python train.py --num_attention_heads=8 --qk_norm=true --parallel_block=false --beta2=0.99 --train_tokens=224200000 --max_steps=6843 --dataset="wikipedia_en"
Each number is 128 + 32 x the weight over its row's rms, rounded and kept within 0 to 255. Layers, rows and columns count from 0. The size above them is the row's rms in percent of the matrix's.

# layer 5 attention output (transposed), 256x256, rms 0.131, rows 132-159,164-191, columns 192-255
size [ 96 108 105 107 102 102  92 102 103 103 105 103 103 111 114 100 117 105 102 105 104 108 102 100 103 104 105 103  98  95  90  95  96  96  96 104 103  90  97 103  98  93  98  96  90  98  98  99  95  98  93  96 102 100  89  99]
[[ 91 175  70 108 121 112 184 113 179 145  52 164 114 201 145 133 159  40 130 122 127 108 117 101 146 113  81 143 127  95 177 113 151 100 122 149 148 183 150 156 195 134 168  71 197 191 131 133 171 129 112 111 109 143  65 114 155 126 145 139 176 112 117  68]
 [202  80 144  90 129 140  86 127  98  71 130 192  99  94 135 142 141 154 169 103 129 168 139  69 190 112  82 155  78 142 150 135 105 107  90 109 100 135 152 122  83 169 147 148 116 142 164 165 172 109 161 102 130 121 122 143 121  97 112 116  74 138 127  80]
 [173 155 152  95 134  77 113 153 152  59 143 131 146 165 166 120 162 108 122 107 172 189 144 134  98  89 143 125 161 106 152 122  84 130  91 141  76 136 129 222 130 151  88 203 109 164 136  87 153 127 125 133 121 131 128 124 170 150 129 122 157 133  92  93]
 [112  64 141  73 183 142 105 115 114 128 126 104  73 124 130  99  97 140 120 101 113 145 127  91  65 116 160 125 134  70 160 125 106  84 136  68 123 180 129 114 136 132 170 143  90 153 189 138  95 136  87 142 117  60 127  91 162 149 149  66 110 150 121 138]
 [111 112  89 122 130 104 158  95  69  60 126 126 145 139  91 155 104 123 120  75 103  84 149  93 129 126 158 137  95 148 106 146 117 119 141 124 147 142 115 170 144 137  62  87 143 176 162 164 140 126 148  96 145 122  54 136 171 157 163 169 209 167 163  68]
 [170 164 168 120 176 130 147  82 106 121 176 141  98 112 152  94 114  80 181 135 115 146 157 140 122 122 114 105  85 135 138 149 138 133  71 151 128 152 145  72 128  87 119 142 124 136 135 134 139 160 148 120 111  87  84  83 103 120 131 136 105 136  99 117]
 [138 181 145 103 132 164 103  59 111 117  70 112 180 185 141  95  72 143 131 106 183 104 162 128 107 128 146 104 153 159 112 172 104 153  96 123 170 103 122  80 112  99 109 111 151 116 144 106 154 145 164 119 107  19 159 115 140 134 169 146 196 143  75  99]
 [ 94 124 116 107 165 145 165 108 106  88 159 125 125  54 142 153 106 172 136  70 130  68 110 138 132 103 107 111 148 183  90 113 123 117  76 122 131  82 128  88 107  72  89 109 119  81 135  77 149 106 155 111 124 140 158 115  92 114  83 147 101 140 144 147]
 [111 101 188 116 144 100 168 137 139 140 146 140 123 176 155 166  82  98  61 116 162 124 128 119 123 106 104 123 125 123  98 128 155 118 142 150 180 135 132 224 154 184 104 129 135  83  99  70  94 115 117 153 168 135 129 177  84 128 123  95 135  90 187  99]
 [ 97 113 142 127 142 130 113 116  98 156 135 130 132  83 151 150 109 196 165 157  66 144 160 111 198  83 128 147 101 167 151 105 119 156 167 121 119 111 100 177 118 121 154 164  76 119 100 103  95 150 116 173 100 126  92 185 112  88 115 132  86 109 129  97]
 [103  89 131 153 117  89 176 127  82 185 147 155 150 114  75 160 162 122 182 132 119 117 157 104 136 175 190 122 131 105 190 125 119  68 137 136 182 177 146 146  95  86 106 147 119 120 155 130  87 141 103  81 112 161 111 150 117 204 152 172 142  61 143 106]
 [151 190 175 118 139 138 159 188 131 164 123 159 179 142  83  53 115 173 142  37 150  92 173  93 156 179  96 122 156 141 150  89 154 182 162 150 163 142  81 131 117 133 142 100 134 117 112  61 110  96  91  98 168 148 136  90 181 127  78  87 140 190 129 111]
 [116 126 114 122 138 112 128  91  84 123  98 107 160  81 131 141  96 107 121  92 156 154 152  82 164 120 166 212  77  65 104 146 151  99 131  82  99 158 166 125 117 115 153 106 140 103 103 125 174 181  84 172 163 123 107 122  97 105 147  81 139 130 128 113]
 [138  86 158 160 112  89 169 162 127 124 139  67 118 154 120 156 107 125 136 134 113 138 100 155 146 156 150 113  80 177 143 207 144 104 126  76  73  86 128 145 123 105 109 163 152 157 134 157 104 118 134 100 163 145 104  87 154  85 134 199 114 105 174 136]
 [162 111  79 121 182 138 139 102 183 115  92 165 124 104 110 150 114  79 143 124 156 176 113 171 117 146  90 137 179 143 165 147 110 191 139 135 113 118 170 138 148 142 130 187  89  76  85 145 174 109 133 101 148 153 109 107  75 147 162  87 111 121 101 137]
 [107 114 130 147 133 128  35 184  90 119 167 225 148 189 139 150 117 163  95 114 217 143 187 119 128 134 152 119 173 106  90 135 159  98 186 171 156 128  77 154 145 171 113  89 120 147 101 178 116 102  86 176 111 131 160 188 104  92  83 187 111 136 165 133]
 [147 135 114 119 148 105 139  76 107 204  79 157 167 181 186 164 143 108  63 101 206 125 144  81 149 132 104 145 142  83 146 140 130 146 161 143  94 147 160  84 131 118  97 171 152  75  95 184  92 191 148 128 185 108 150 189 126 173 133 155 148 123 192 152]
 [152 126  98 128 158  72 151  63 119 166 113  87 144 190 158 152 151 146  85 163 142 104 121 108 132  68 154 178  65 115 147 117 106 138 153 144 135 116  82  71  90  96 130 177 145 107 138 163 177  70 139 126 191 125  88 122  97 140 156  90 185 119  45  77]
 [144 136 102 156 151 212 148 112 142 113 162  74 125 108 136 102  77 144 159 120 119 140 130 130 179  33 130 173  92 119  77 128 158 127 200 135 107 170  97 159 108 151 144 101 159 131 155 121 107  87 126  79  73 137  82 184 125  95 117 181 156 106 110 115]
 [190 137 109 104 120 164 154 150 119 223 156 136 154 129 104  59 136 102  58 135 136 136 102  99 127 131 132 110 112 106 169 123 139 155  68 144  99  79 117 141 136 156  91 131 138 104  84 112 165 125  92 134 128 134 165 121 162 110 121  83 110 153 152 137]
 [110 112 103 120 157 148 153 150 167 110 152 147 156 123 125 182 129 158 142 117 148 170 126 121  96 151 168 171 160 100  74 131 116 127 133 121 167 106 139 104 117 126 147 164 104 155 134 140 153 117 111 115 141  51  92 141 101 120 192 110 147  74 156 120]
 [139 180 177  83 134 164 173 155 176 135 143  93 108  86  67 164 174 163 144 133 173 130 132 103 133 116 109 163  42 158 121 122 147 185 156 121 158 149 171  94 135 164 166 140 148 109 139 149  90 182  75 200 109 170  89 105 163 152 116 114 121 160  74  88]
 [186 130 144 143 158 165 132 108 124 133 133 105 169 144  98 123 142  97 145 138 120 118 174  77  81 112  89 108 132 133 159  67 172 158 141 141 157 141 166 115 159 133 134 242 149 120 181  94 167 103 158 126 133 105 118  94 114 104 109 153 178  41 100 144]
 [123 125 103  58  93 144 135 153 134 156  77 141 105 134 125 124 125 147 152 113 128 114 100 105 151 180 110 132 140 130 163  89 205 150  90  68 170  97 140 116 167 116 164 102  96 183 115 111 140  81 160 124 155 105 132 122 155 128 129 130 125 144 151  70]
 [160 132 177 177  82 142 109 124 171 134 134 121 136 181 112 153 103 136 152  75 136 109 128 114 145 135 148 125 110 128 122  56 117 113  79 137  73 151  85 148  92 100 167  79 215  97  99 110 130 122  76 104 109 178  89 102 114 101  90 161  97 113 136 139]
 [ 83 116 124  97 129 122 115 133 116 153 152 105  95 109 117 184 146 143 165  67 202 134 174 139 131  49 101 195 122 139 109 155 118 105 159 144 126  94 165  97  96 115 140 112 103  81  63 158 140 161 126 112  91 144 104 145 118 100 182 127 125 167  76  37]
 [165  99  83 116 179 115 139 105 155 112 143 133 179 127 173  84 162 138 135  98 140 143 137 109  96 124  96 130 164 132 160 176 139 152  97 161  50 154 138 188  98 124 150 133 137 141 145 132 115 117 100 131 102 109 147 122 124 160  84  78 174 164 101  86]
 [131 145 146 185 137 129 127 128 222  77  91 121 157 137  97  63 174 182 137 145 178 132 126 126 125 121 149 145  58 153 171 139 122 117 147  76 110 131  71 154  66 137 167 107 166  89 154 134 108 147 104 128  92  99 106  75 121 164 152 143 161  62 142 125]
 [140 128 139 185 165  82  94  61  93 125  66 104 120 130  99 185 119 168 108 170 135 106 157 136 112 138 135  65 149 177  86 143 123 116 133 144 191 106 112 140 101 108 163 161 121 161  82  74  88 120 183 127  72  98 169 136 136 120 107  84 212 167 107 162]
 [131 202 104 119 118 182 159 150 135 160 139  93 159 181 145 145 193 103 152  88 167  86 118 179  69 150 164 125 144 165 156 128  96 148 135  44  93 126 100  94 178  77 114 115 143 145 157 115  65 118 111 169 112 128 114 108 154 148 147 130 113 118 116 189]
 [158  84 168 136 127 125 133 115 157  99 148 187 139 105 140 132 108 144 134  90 134 135 159 142 113  93 175 146 136 138  89 150 169  59  96 127 135  80 108  81 131  88  39 148 125 103 128 147 144 130 133 110 180  60 165  92  88 165 127 132 127 101 141 190]
 [ 59 154 123 187 146 112 116 101  96 158 118 100 152 165  97 153 125  90 119 156 121 149 109 134 133 166 117 144  85 215 118  76  69 170 173 142 106  81 153 138 111  67 106 125 121 113 106 101 124  98 154 154 161 148 122 174 107 160 142 188 137 109 147 135]
 [147 158 125 132 153 119 109 118  86  46 103  63 153 124 169 101 164 144 139 117 121 157 102 122  93 171 184 140 119 146 128 132  61 159 117  78 153 148 149 102 168 120 147 142 164 116 163 149 155 119  80 201 126 113 142  69  87 206 110 103 123 138 115 104]
 [120 142 102 214 157 144  78 164 209 160  87 127 116  97 234 125 147 194  96 150 103 115 152 100 132 119 161  81 138 137  96 145 106  94 167 149 124 104  63 143 140 123 105  96 151 125 139  86  97 128 131 150 146 102 132 128  73 139  71 105 180  93  63 136]
 [102 134 119 161  91  91 190 173 124  86  90 130 147 119 125 168  98  79 168 162  98 127 118 153 158 209  90 106 148 115 128 110 164 113 168 120 170 138 138 121 159 103  93 137 109 126 137  88  86 105 115 110 159 155 158 150 101 147  82 123  96 162 145 120]
 [135  92 102  80 119 160  85 113 153 171 116 108 173 130 137 109 122 113 121 121  96 176 195 123 187 150 131 129 135  92 166 139 159 191 134 165 147 155  47 157 126 176 119 127 100  95 115 103 170 103 121 110 136 161  94 145 113 161 132  77 135 126 162  92]
 [151 127 159  92 154 155  42 139 100  98 104  84  89  53 108 111 168 130 101 115 136  90 148 174 107  73 138 118  91 123 187 131  63 164 129  87  44 126 135 112 157 115 171 130 123 147 109 114 159 143 122  50  84 134  75  91 121 108 127 142 135 185 122 167]
 [101 126 109 172 140 124 160 161 103 107  92 194 144  96 137 115  72 152 158 113 161 158 116 142 119 137  86 119 177 185 124 130 115 101 104 146 228 202 168 127 116 163 136 108 155 131 200  90 149  96  66 141 106 122 100  76 108 164 178 109 121 124 149 122]
 [113 180 165 120 133 129 111 172 112 102 139  88 117 156 147  80  57 107 139 177  88 163  94 125  98 135 162 157 107 153  87 158 113 108 203 151 189 127 129 161 101 180 177 138 107 143 118 107 120 152 122 166 144 132 136  97 142 167 134 106 136 128 147 144]
 [105 162  90 120 128 109 138  76 143 100 122 120 164 149 162 129 149 126 115 129  86 126 132  91 180 112 168 129  91 150 128 127  83 130  84 116 149 168 115 139 138  70 104 203  67 113 150 143 176 126 108 143 128 112 104 209 102 156 114 102 158  71 117 135]
 [133 129 107 135 136  85 110 142 207  95 137 141 137 136 152 162 212 142  75 101 191 116 128 132 165 117 130 151 159 153  89  83 130 132 174 121 133 140  97 132 106 128 105 113 112 134 115 100  81  88 137 122 117 121 215 126 136  86  86 111 116 111 148 136]
 [127 105 136 157 148 193 131 131 114 134 143 134 195 103 112 147 102  65 170 134 223  84 111 157 122 110  77 144 154 134 117 107 147 116 167 109 161 123 172  98  92 120 131 134 134 128 142 144 102 185 123 137 155  87 107 122 119 117 186  35 109 151 111 158]
 [ 96  45 177 136 146 115 134 112 136 159 136 107 184 170 117 112 117 106  60 117 139 108 127 109 116 106 175 103 122 139 118  69  78  95  69 138 142 139  97  40 143 119 167 143 174 157 122 152 151 189  84 157 112 126 117 161 176 124 152 155  97 136 120 109]
 [ 94  59  95 149 101 161 147 109 124 169 128 153 166  69 170 134 104 153 136 112 167 153 132 137 141 143 127 127  49 142 103 150 126 152 136 155 132 148 126 111 131 143 132 135 127 112 140 130 112  93 138 133 146 169  96 152 133 107 196  85 138 138 134 119]
 [133  89 139 141 160 123  99 126 172 134 126 182 134 119 111  85  80 153 192 160 159 129 165 109 155 173 146  61 137 120  81 164 128 151  92  95 176 144 139  90 149 193 138 118 109 137 137  79 124 124  80 138 109  99 131 112 151 149 163 163 104 105 113 113]
 [127 164 112 118 173  90 108 141 116  93 123 110 173  85 131 162  69 150 114 183  94 123 128  94 215 151  83  97 115 132 115 142 109 122  88  80  93  83 139 113 129 147 148 133 127 111 114  85 133 129 161 167 131 122  91 135 120 122 155 141  79 162 130 152]
 [161 127 134 161  79 144 155 107 115  79 172 127 123 166  81 101 156 144 120 126  69 164 109 113 203 203  79  88 199 126  93 105 143 139  82 106  92 103 134 146 167 124 170 126 119 130 162  74 125 190 118 187 142 107 190 143  93 171  82 107 107 143 141 120]
 [ 58 111 158 124  69 116  79 113 114 100 100  49  81  49 114 112 180 126 140 111 147 131 121 122  93 161 134 139 128 167 105 118 141 161 186 158  70 131 150 135 140 129 122 159 123  70 137 129  90 129 112 126 180  66 169 108 129 104 119 148 122 103 145 123]
 [190 155  99 157 127 104 142 132 143 130 122 123 135  88 156 117  73 139  92 159 113  96 114 119 133 122 126  96 136 222 154 181  57 117 144  83 138 104 153 182 130 112 116 167 149 100 111 136 165 131 114  94 106 146 158  46 112  98  57 112 121 177  98 116]
 [111  74 121  81  57 139 131  63 108 115 108 122 125 161 135 141  56 139 182 116 125  93 117 149 137 109 123 132 154 122 152 154 156  94 143 138 112 102  84 208 150 122 108 141  94 144 166 143 135 118 147  93 129  81  71 111 103 111 156 127 119 117 152 149]
 [ 82 119 123 119 120 149 155 165 112 126 130 117  76 153  71 103 230 128 120 119 138 133  84 186 108 134 113 128 146 145 116 132  72 111 102 117 175  91 141 150 175 118  77 120 161 159 158 121 113 100 173  84 119 117 152 111 206 155  56 153  86 133 127 149]
 [148 134 185 106 217  99 119 171 138 131 125 180 181 133 125 108 140 119  92 136 150  72  92 108  99  32 112 154 162 138 139  89 134 141 137 184 128 156 124 129 141 119 105 156 174 127 132 131 130 138 169 110  90 148 132  75  91  85 101 116 119 142  93 130]
 [ 87 197 146  98 123 114 105 115  95 108  73 132  75  71 184  93 138 167 101 143  91 118 118  62 153 110 109 134  33 125 158 146 135 103 161 153 131 147 186 175 126 156 103 162 129 128 142  98 199 112 134 183 181 106 153  91  99 159 163 154 151 139 108 179]
 [155 102 140 112 113  96 125 117 192 131 143 165 148 120 135  90 132 103  43 134  65  15 119  80 126 139 103  92 159  91  69  85 120 119 118 101 149 153 129  98 151 113 132 132 141 133 131 191  95 107 129 106 203 168 148  99 156 116  39 151 124 110 105 183]
 [125 150  86 154  91 115  92 123 122 126 136 115 148  74 132 131 116 164 142 143 100  64 163 122 146 102 158  51 109 141 108 130 153 171 154 111 107 130 142 174 151 159 154 112 113 134 163 152 123 131 172 171 105 189 141 144 139 101 148 188 118  61 173 101]
 [120 138  81  87 115 161 137  62 133 155 140 120 167 118 142 155 146 104 158 154 119 166 123 170 156 128 117 157 214 120 111 124 129 131 149 147 152 155 139 106 119 104  93 145 103 140 118 167  67 136 139  88 142 108 148 191 123 167  93 129  87 138 122 173]]
# layer 5 attention value, 128x256, rms 0.138, rows 69-95, columns 192-255
size [100 100  99  96 100  88  99 100  99  95  97 106 102 109  96 109  99 100  94  92  99  92  91  98  94  93  97]
[[113 195 119 180 123  77 182 109 118 146 164  88 115 144 114 119 128 129 203 110 143 103  93  68 116 128 150 118  89  90 209 143 109 105 128  63 160 157 109 121 145 180  65 112  87  94 111  53 173 111 106  71 152 143 107 145 108 105 133 114 143 130  91 165]
 [149 116 161 216 129 137 148  72 126 186  80 157 128  72 136 182 117 132 139 131 115 147 150 128 164  77  79 117  93 185 155 176 144 172 126 133 134 190 186 120 122 163 125 105 174 185 105  71  99 206 164 136 150 112 124 148 180 130 159 171  78  56 111  67]
 [109 143 133 127 141 128 138 158 120  78  59 148 117  40  94 173 119 103 175 119  99 181 141  94 107 148  70  90 107 138 113 148 108 197 104  98  99 135  77 133 164 154 117 148 181  85 121 106 144  85  66 107 144 118 164 147 147 154  84 180 163 133 160 142]
 [148  48 114 125 101 155 150  81 172 154 138 152 165 146 123 166 107 113 132 103 134 121 142  98  97  76  99 118 118 115 119 124 128 139  93 141  99 117 141 146 119 160 154  93  89 149 177  48 123  76 149  83 104 146 117 107 185 124 160 175 123  50 148 146]
 [157 110 116 143 128  84 140 139 118  69 173 126 144 128 120 144 169 119 138 129 162 129 126 194 113 138 113  99  91  83 116  95 169 138 183 137 126 153 118 158  98 109 145 109 171 158 102  75 129 129  78 185 135 119 116 146 153  77 113 114 150  96 118 119]
 [121  84 120 117 138 122  82  72  81 134 140 105 153 154  93 162 150  45 168 142 165 121 129 123 148 140 115 164 203 142 143 169 148 194 112 207  44 151  92 139  72 213 104 161 125 141 103 114 149 131 126 128 147  77 188 105 144 126 177 136  45 101 142 104]
 [100  80 103 122 139 124  96 176 171 128  99 121  42 154  95 123  38 102 185 137  89 137 152 180 136 138 189 127 139 148 188  58 127 157 126 127  83 131 121 143  81 108 171 123  95 162 127  29  90 170  94  99 166 137  84 132 166 189 148 178  75 146 101 142]
 [105 145  84 154 131 132 132 140 119 138 112 142 142  71 113 150 189 126 108 179 167 131 104  58 101  67 141 100 122  94 111  87 105 128 129 121 106 140 163 105 155 125  90 149  60 148  76 112 106 169 136 167 111 159 151 122 119 134 157 173 152 152  99 156]
 [147 167 129  62 154  53 105 133  90 154 146 156 152 134 148  83 122 100 101  55 130 127  88  85  84 134 117 145 166 151 130 116 123 176  99 136 184 167 165  88  85 113 149  90 100 122 171 131 139 101 113  67 128  36 146 146 102  93  90 113 152 191 117 147]
 [158 124 111 189 151 124 193 112 132 148 181 181 110  45 110 138  80 182 170  69 169 119 167 138 130 108 153 138 104 125  89 142 112  98  90 113  68 108 104 128 116 146 160 159 107 158 109  87 129 113 110  84 122  89 188 111 191 153 117 158 145 174 122 124]
 [114  81 147  89  62 174 158 152  42 145 117  84 110 155 113 138 104  99 106 118 117 112 121 157  97 112 148 139 123 108 174 134 195  78 179 151 158  94  98 102 104 114 148 198 105  98  83 122 141 180 134  95 166  87 107 131 107 138 148 163  76 133 192 172]
 [100 135 150 116  72 118 174 118 156 150 146 125 136 150 145 112 118 162 163 175 146 148 109  97  90 170  85 111 171 143 180 181 115 129 107 130 108 159 105 142 123  74 137  97 153 106 143 124 141 129 161  36 176 136  95 116 105 134 129 117  16 213 139 125]
 [116 133  92 169 170 159  90 184 160 182 150 114 133  59  84  90 105 206 127 103 152 178 101 123 148  94 164 114 139 110  63 110 124 124 122 128 105 146 107 198  64 170 127 118  99 129 123 145 103 160 162  86 141 150 143 121 167 153  79 149 122 113 134 108]
 [126 153 130 107 154 134 135  72 142 118 173 106 125  88 190 103 111 128 157 143 150 105 143 121 154 140 188  97  70 128 159 172  85 163 145  91 124 126  98 108 119 129  75 134 106 149 157 147 117 197 133  68 168 115 117 111 137 113 176 141 131  85 110 157]
 [125 117 137 117  66 129 147 126 177 188 147 135 115 150 165 157 187 131 153 165 137 166 145 203 109 125 115 132 181 102 105 102 115 119 167  99 106 126 146 141 181 137 102 140 132 105 114 110 111 130 130 130 154 145 189 127 120  91 201 209 139 126 118 114]
 [124 123 133 149 118 133  77 118 163 127 130  94 103 184  93 132 176 141 128 145 152 163 160 139 107  97  79 114 120 155 125 218 173 132  65 175 145 121 113 158 129 143 126 148 139 135 164 140 134 158 150 119 182  94 143 101 159 116 132 119 143 157 114 148]
 [138 194 166 107 156 131 144 157  96 148 126 131 119  76  65 103 108 121 149 146  91  99 206 101 125 146 139 132 150 136 181 171  95 111 130 152 216 173  91 135 144 111 146 147 131 117 135 173 100 133 118 159 154 109 100 161 122 120 154 114 116 130 154 127]
 [ 97 100  61  52 134 106 147 160 131 130 113 124 110 137 117 138 112  98 108 159 116 156  99 115 116 127 129  78 198  91  82 120 146 130 100 150 140 136 104 152 163 130  87 105 167 150 107 109 101 149 136  93 206 185 114 105  91 192 133  64  87 158 147 162]
 [116 121 105 143  94 113 170 156 140 158 146 142  49 185 126 148 100 121 100  94 177 253  84 106 149  63 120 106 100 127 135 162 163 151 162 176 163 165 112 175 127 123 141 103 159 147 118 170 104 182 123 155 131 132 151 138 120 124 166 160  98  88  83 100]
 [117 130 158 115 115 132 179 122 154 141 144  92 148 111 120 113 121 135 134 142  81  82 126 127 114 134  69  89  80 113 116 125 166 156  75 175  80 105 122 130 136 118  76  94 118 136 122  76  97 134 129 162 173  79 107 161 141 105 167  93 123 146 119 120]
 [147 173 153 146 158 151 117 127 105 101 122  60  96 113 135 104 101 176  92 116  96 130 151 131 132  80 171 155  78 107 190  78 125  83 120 115 215 161 207 187 154 113  95 128 158 100 106  99 120 171 103 106 153  94 119 134 146 108 137 198 106 128 192 118]
 [127  95 146 166  96 108 171 131 139 158 134 100 140 127 186 177 127 142 159 161 145 166 109 104 173 166  49  70  94 103 114 190 108  80 194 174 104 102 153  71 100 148 101 103  61  89 111 124 108 129 102 117 124 113 131 143 174 100 116 135  93 163  98  61]
 [167  87 135 132 136 150 122  89 151 128 143 155 160 115 112 125 128 141  36 130 148  55 123 158 117 116 151 179  75 146 131 161 142 132 126  87  93 119 114 129 115 100 143 111  67 113 137 172  82 158  71 170 134 142 124 168 137 153 100 169 172 105 116 126]
 [153  91  94  91 130 101  94  94 129 146 173 135 141 123 104 171 141  99 129 142 127  92  92 160  91 103 142 143 102 170 105 140 147 180 206 127 149 108 122 105 153 132 159 149 122 103 108 145 190 124 151 173 134 135 170  48 124 107 111 151 144  93 111 146]
 [187  76 163  69 139 143 132 152 131 163 136 123 128 112  82 166 151 157 131 130 174 151 149 124 126 136 141 136 147 114 152  87 144 123 187 118 172 110 128  65 195 137 109  62 123 132 127  86 131 144 123 140 152  80 106 114  65 143 165 164 115 110 194 137]
 [155 178 114 177 122 144 153  94 127 163 109 131 109 182 152 166  72 112 130 135  91  78 105  93 113  76 105 136 118 105 138 106 138  84 198  90 147 144  90 150 156  67  90 109 193 184 162 140 107 123 140 102 120 105 187 194 168 133  74 110  97 164 110 237]
 [116  43 173 135 167 162  91 161  28 124 123 122 147  91 155 201 150 144 184  80 163 171 174 106 179 108 107  77 112 132 153 156 110 117 165  91  64 115  61 122  81 173 132  91 182 112 165 114 121 121 160 146 105 134  91 168 130 118 121  88  81 149 117 118]]
# layer 5 attention query, 256x256, rms 0.122, rows 192-199,224-230, columns 192-255
size [162 124 102 109 101 101 111 124  31  32  28  29  38  52  51]
[[194 119 144 133 108 157  89 128 128 121 213 157 148 180 109 187 135  68 101 112  81 149 144 134  69 147  33 142 135 162 113 133 132 120 126 140 135 109 134 147  65 178  86 118 136 204  63  87 119 182 149 205  81 134 138 160 157 106  98 133  81 164 120 137]
 [117 120 172 133 181 145  96 122 127 121 135 149  67 152 124 176 129 185 144 121 134 151 102 150 115  92  31 217 170 109 112  78  80  77  92 150 145  99 137 120 144 156 182 116 127 127 116 130 148 136 128 124  71 124  97 166  78 114 157 135 115 169 118  70]
 [113 117 131 105 151  96 158 126 121 104 155 129 156 157 135 104 170  54 146 120  89 134 188 162  81 121 169 107 107 105  97  94 134  51 104 124 137 139 120 145 126 184 144 127 123 142 113 185 163 125 103 150 132 132 165 107 134 164  97  84 153 136 119 205]
 [160 112 164 164 111 140 143 116  70 135 177  67 169 144 154 150 181  87  91  78 117 145 150 106 137 133 174  87  74 150 115 140 110 102 106 123 147 131 109 167  73 139 217 134 127 132 177 106 103 200 136 155 162 116 162  94  81 161 166  84 101 110  98 164]
 [158 159 116  62  82 141 111 119 117  60 117 146  90 149 114 151 120 166  89 162 124 139 157 113 125 121 134 161  84  84 128 156  67  83  88 146 103 143 113 118  73 106 103 100 139 145 124 161  96 199 113 156 126 146 123 151  97 149 135 101 160 118 102 149]
 [114 174 150 177 187 109 139 135 118 193  56 129 127  97 117 158 138 164 120 171 118 139 113 112 124 146 103 106  48  96  82 114 173 123 185 173 140 100 134 104 166 129 146 152 192 155 181 104 143 131 190 147 116 136 118  97 105  94 145 187 190 142 120 177]
 [128 140  94  92 155 104 144 163  75 179 128  77  99 118 131 148 131  89 112 166 123 152 121 110 152  52 125 205 158 147 121 163 138  72  91 100 120 178 122  85 182 134 112 104 134 156 150 102 164  74 125 179 108 173 127 152  88 193 131 150 137  87 153 112]
 [118 163 141 114 138  86 179 121  94 117 102 187 178 120 103 133  98 113 132 161 128 112 142 156 212 132 116 159 173 133 124 136 163  82 106 112 167  67 116 138 108 171 113 142 137 151 173 114 121  74 104 178 144 156 131 110 124 155  97 138  67 136 152 123]
 [190 126 139 161  80  50 180  98 127 123 154 164 149 132 128 103 110 110 138 213  95 100 116 151 152 148  81  81  94 134  98 103 131 112  95 130 187 128 122 107 167 107  81 165 100 165 126 128 112 153 125 144 167 151 184  96 196 130 105 122 135 133 108 164]
 [189 159 103  97  99  35 142 121 118 142 148 167 185 153 188 139 133 133 127 141 156 181  92 126 157 122 166 148 148 170  88  85 134 177  68 155  90 148 107 208 160 101 108  23 181 146 134 139  62 129  99 117 104 115  75 154 156 117 121  93 103 158 131  81]
 [170 111  77 125 164  91 124 121 130  99 141  85 183 138 180 155 101 162 111 124 177  91 161 125 108 178  56 116 115  95  75 132 130 119  45 176  88 156  78 185  93 172 152 148  96 133 179 136  50 142 152 112  90 107 189 117 158 112 107 148 126 121 186 122]
 [129 193 121 111 177 112  90  84 117 155 167 113 166 122  71 110 103 165  99  45 159 136 116 116  90 176 172 131 133  87 140 135  87 115 146 137 189 190 151  98  95 122 139 170  55 153 137  61  61 130 119 105 113 113 152  67 141 105 130 197 127  89 108 100]
 [117 170 149 113 136 121 142  69 183  75 144 158 121 105 149 177 102 155  87 104 186 225 166 121 116 108 146 104 151  67 116  89 147 186 133 145  97 157 109  98 165 169  94 111 170 151  94  61 125 119 121 119  95 159 169 104  52 155 143  93 129 163 152 128]
 [ 98 188 128 167  72 132 132 111 112 137 124 117 132  99 136 155 208 176 142  69  52 122 130 125 108 191 115 150 126 160 155 169 133 125 115 138 163 125  93 157  75 168 152 121  67 131 107 107 106 122 170 159 108 139 103 120 170 112 177 121 120 114  56 162]
 [109 128 108 108 170 176 167 163  84  45 151 154 125 113 144 104  48 127 135 238 119 124 110 206 109 140 142 134  82 128  73 178  60 175 128 163 111 132 151 152 116  90 126 169  98  53 102 186 135 159 159 144 166  96 134 142 137 124 114 132  96 143  87 107]]
# layer 5 attention key, 128x256, rms 0.125, rows 96-102, columns 192-255
size [ 52  58  62  38  49  47  58]
[[104 171 187 126 145 112  95 141 131 130  98 129 140 115 187 116 109 118  91 170  99 125 136 151  65  97 129 134 164 133 148 128 107 135 180 155  80 169 113 229 119 106 163 112 120 110 116 140 135 138 147 178 166 170 163 109  69  97  70 123 211 188 118 150]
 [127 134  62  78 121 112 178 109 151 112 147  95 103  88 133  80 125  96 153 118  90 111 136 138 128 108 143  64 183 128 146 135 180 143 142 133 122 176 113 127 107 116 117  81 101  88 104 121 181 144 172 114 125 129 121  66 183 104 127  90 183  98 116 150]
 [ 49 127 131 153 146 113 162 104 132 179 115 134 138 175 104 132 136 144 145 102 142 202  80 111 131 227 113 151 122 172 146 134 114 102  75  91 156 189  65 156 127 174 130 140 158 128 122 144 162 113 111 130 180 117 104 104 126 128 131 167  92  82 177  81]
 [123 112 115 135 113  93 113 116 120 189  82 111 151 167 116 138 113 146 173 120 117 148 106 156 121 126 151 157 119 101 202 120 156  64  89 108  91 150 137 184  71 119 157 101 130 151 164 140 169  99  83 121 123 115 157  82 144 176 113 116 100  94 173 160]
 [125 119 135 170 133 176 129 155 148 102 102 143 174 148 109 132 184 148 139 138 147  91  63  79 118 153 130 134 112 157 157 126  83 136  37 116 140  98 103 184 107 153  87 134 130 173 178 132 101 166 112 131  99 102 154 120 104 134 119 175  83  97  79  85]
 [164  90 223 112  95 126 183 140  93  94 191  93 163 167 159  95 167 117 111  92 150 107 147 135 141 136 105  77  78 141 130 163 178 113 138 152 155 129 173 183 163 131 109 105 123 136 133 112 124 153  96 113 108 178  96 119 137 143 154 165 116 164 124 169]
 [ 68 132  67  90 163 106 101 102 178  80 133 149 129  67 141 128 148 123 121 101  96 145 142 133 117 131 127 161 159 129 148 127 146 142 128  54 108 104  88  95  91 119 126 152 153 136  72 113 119 152 111 164 160  82 117 143 155 112 155  98 183  91 140 111]]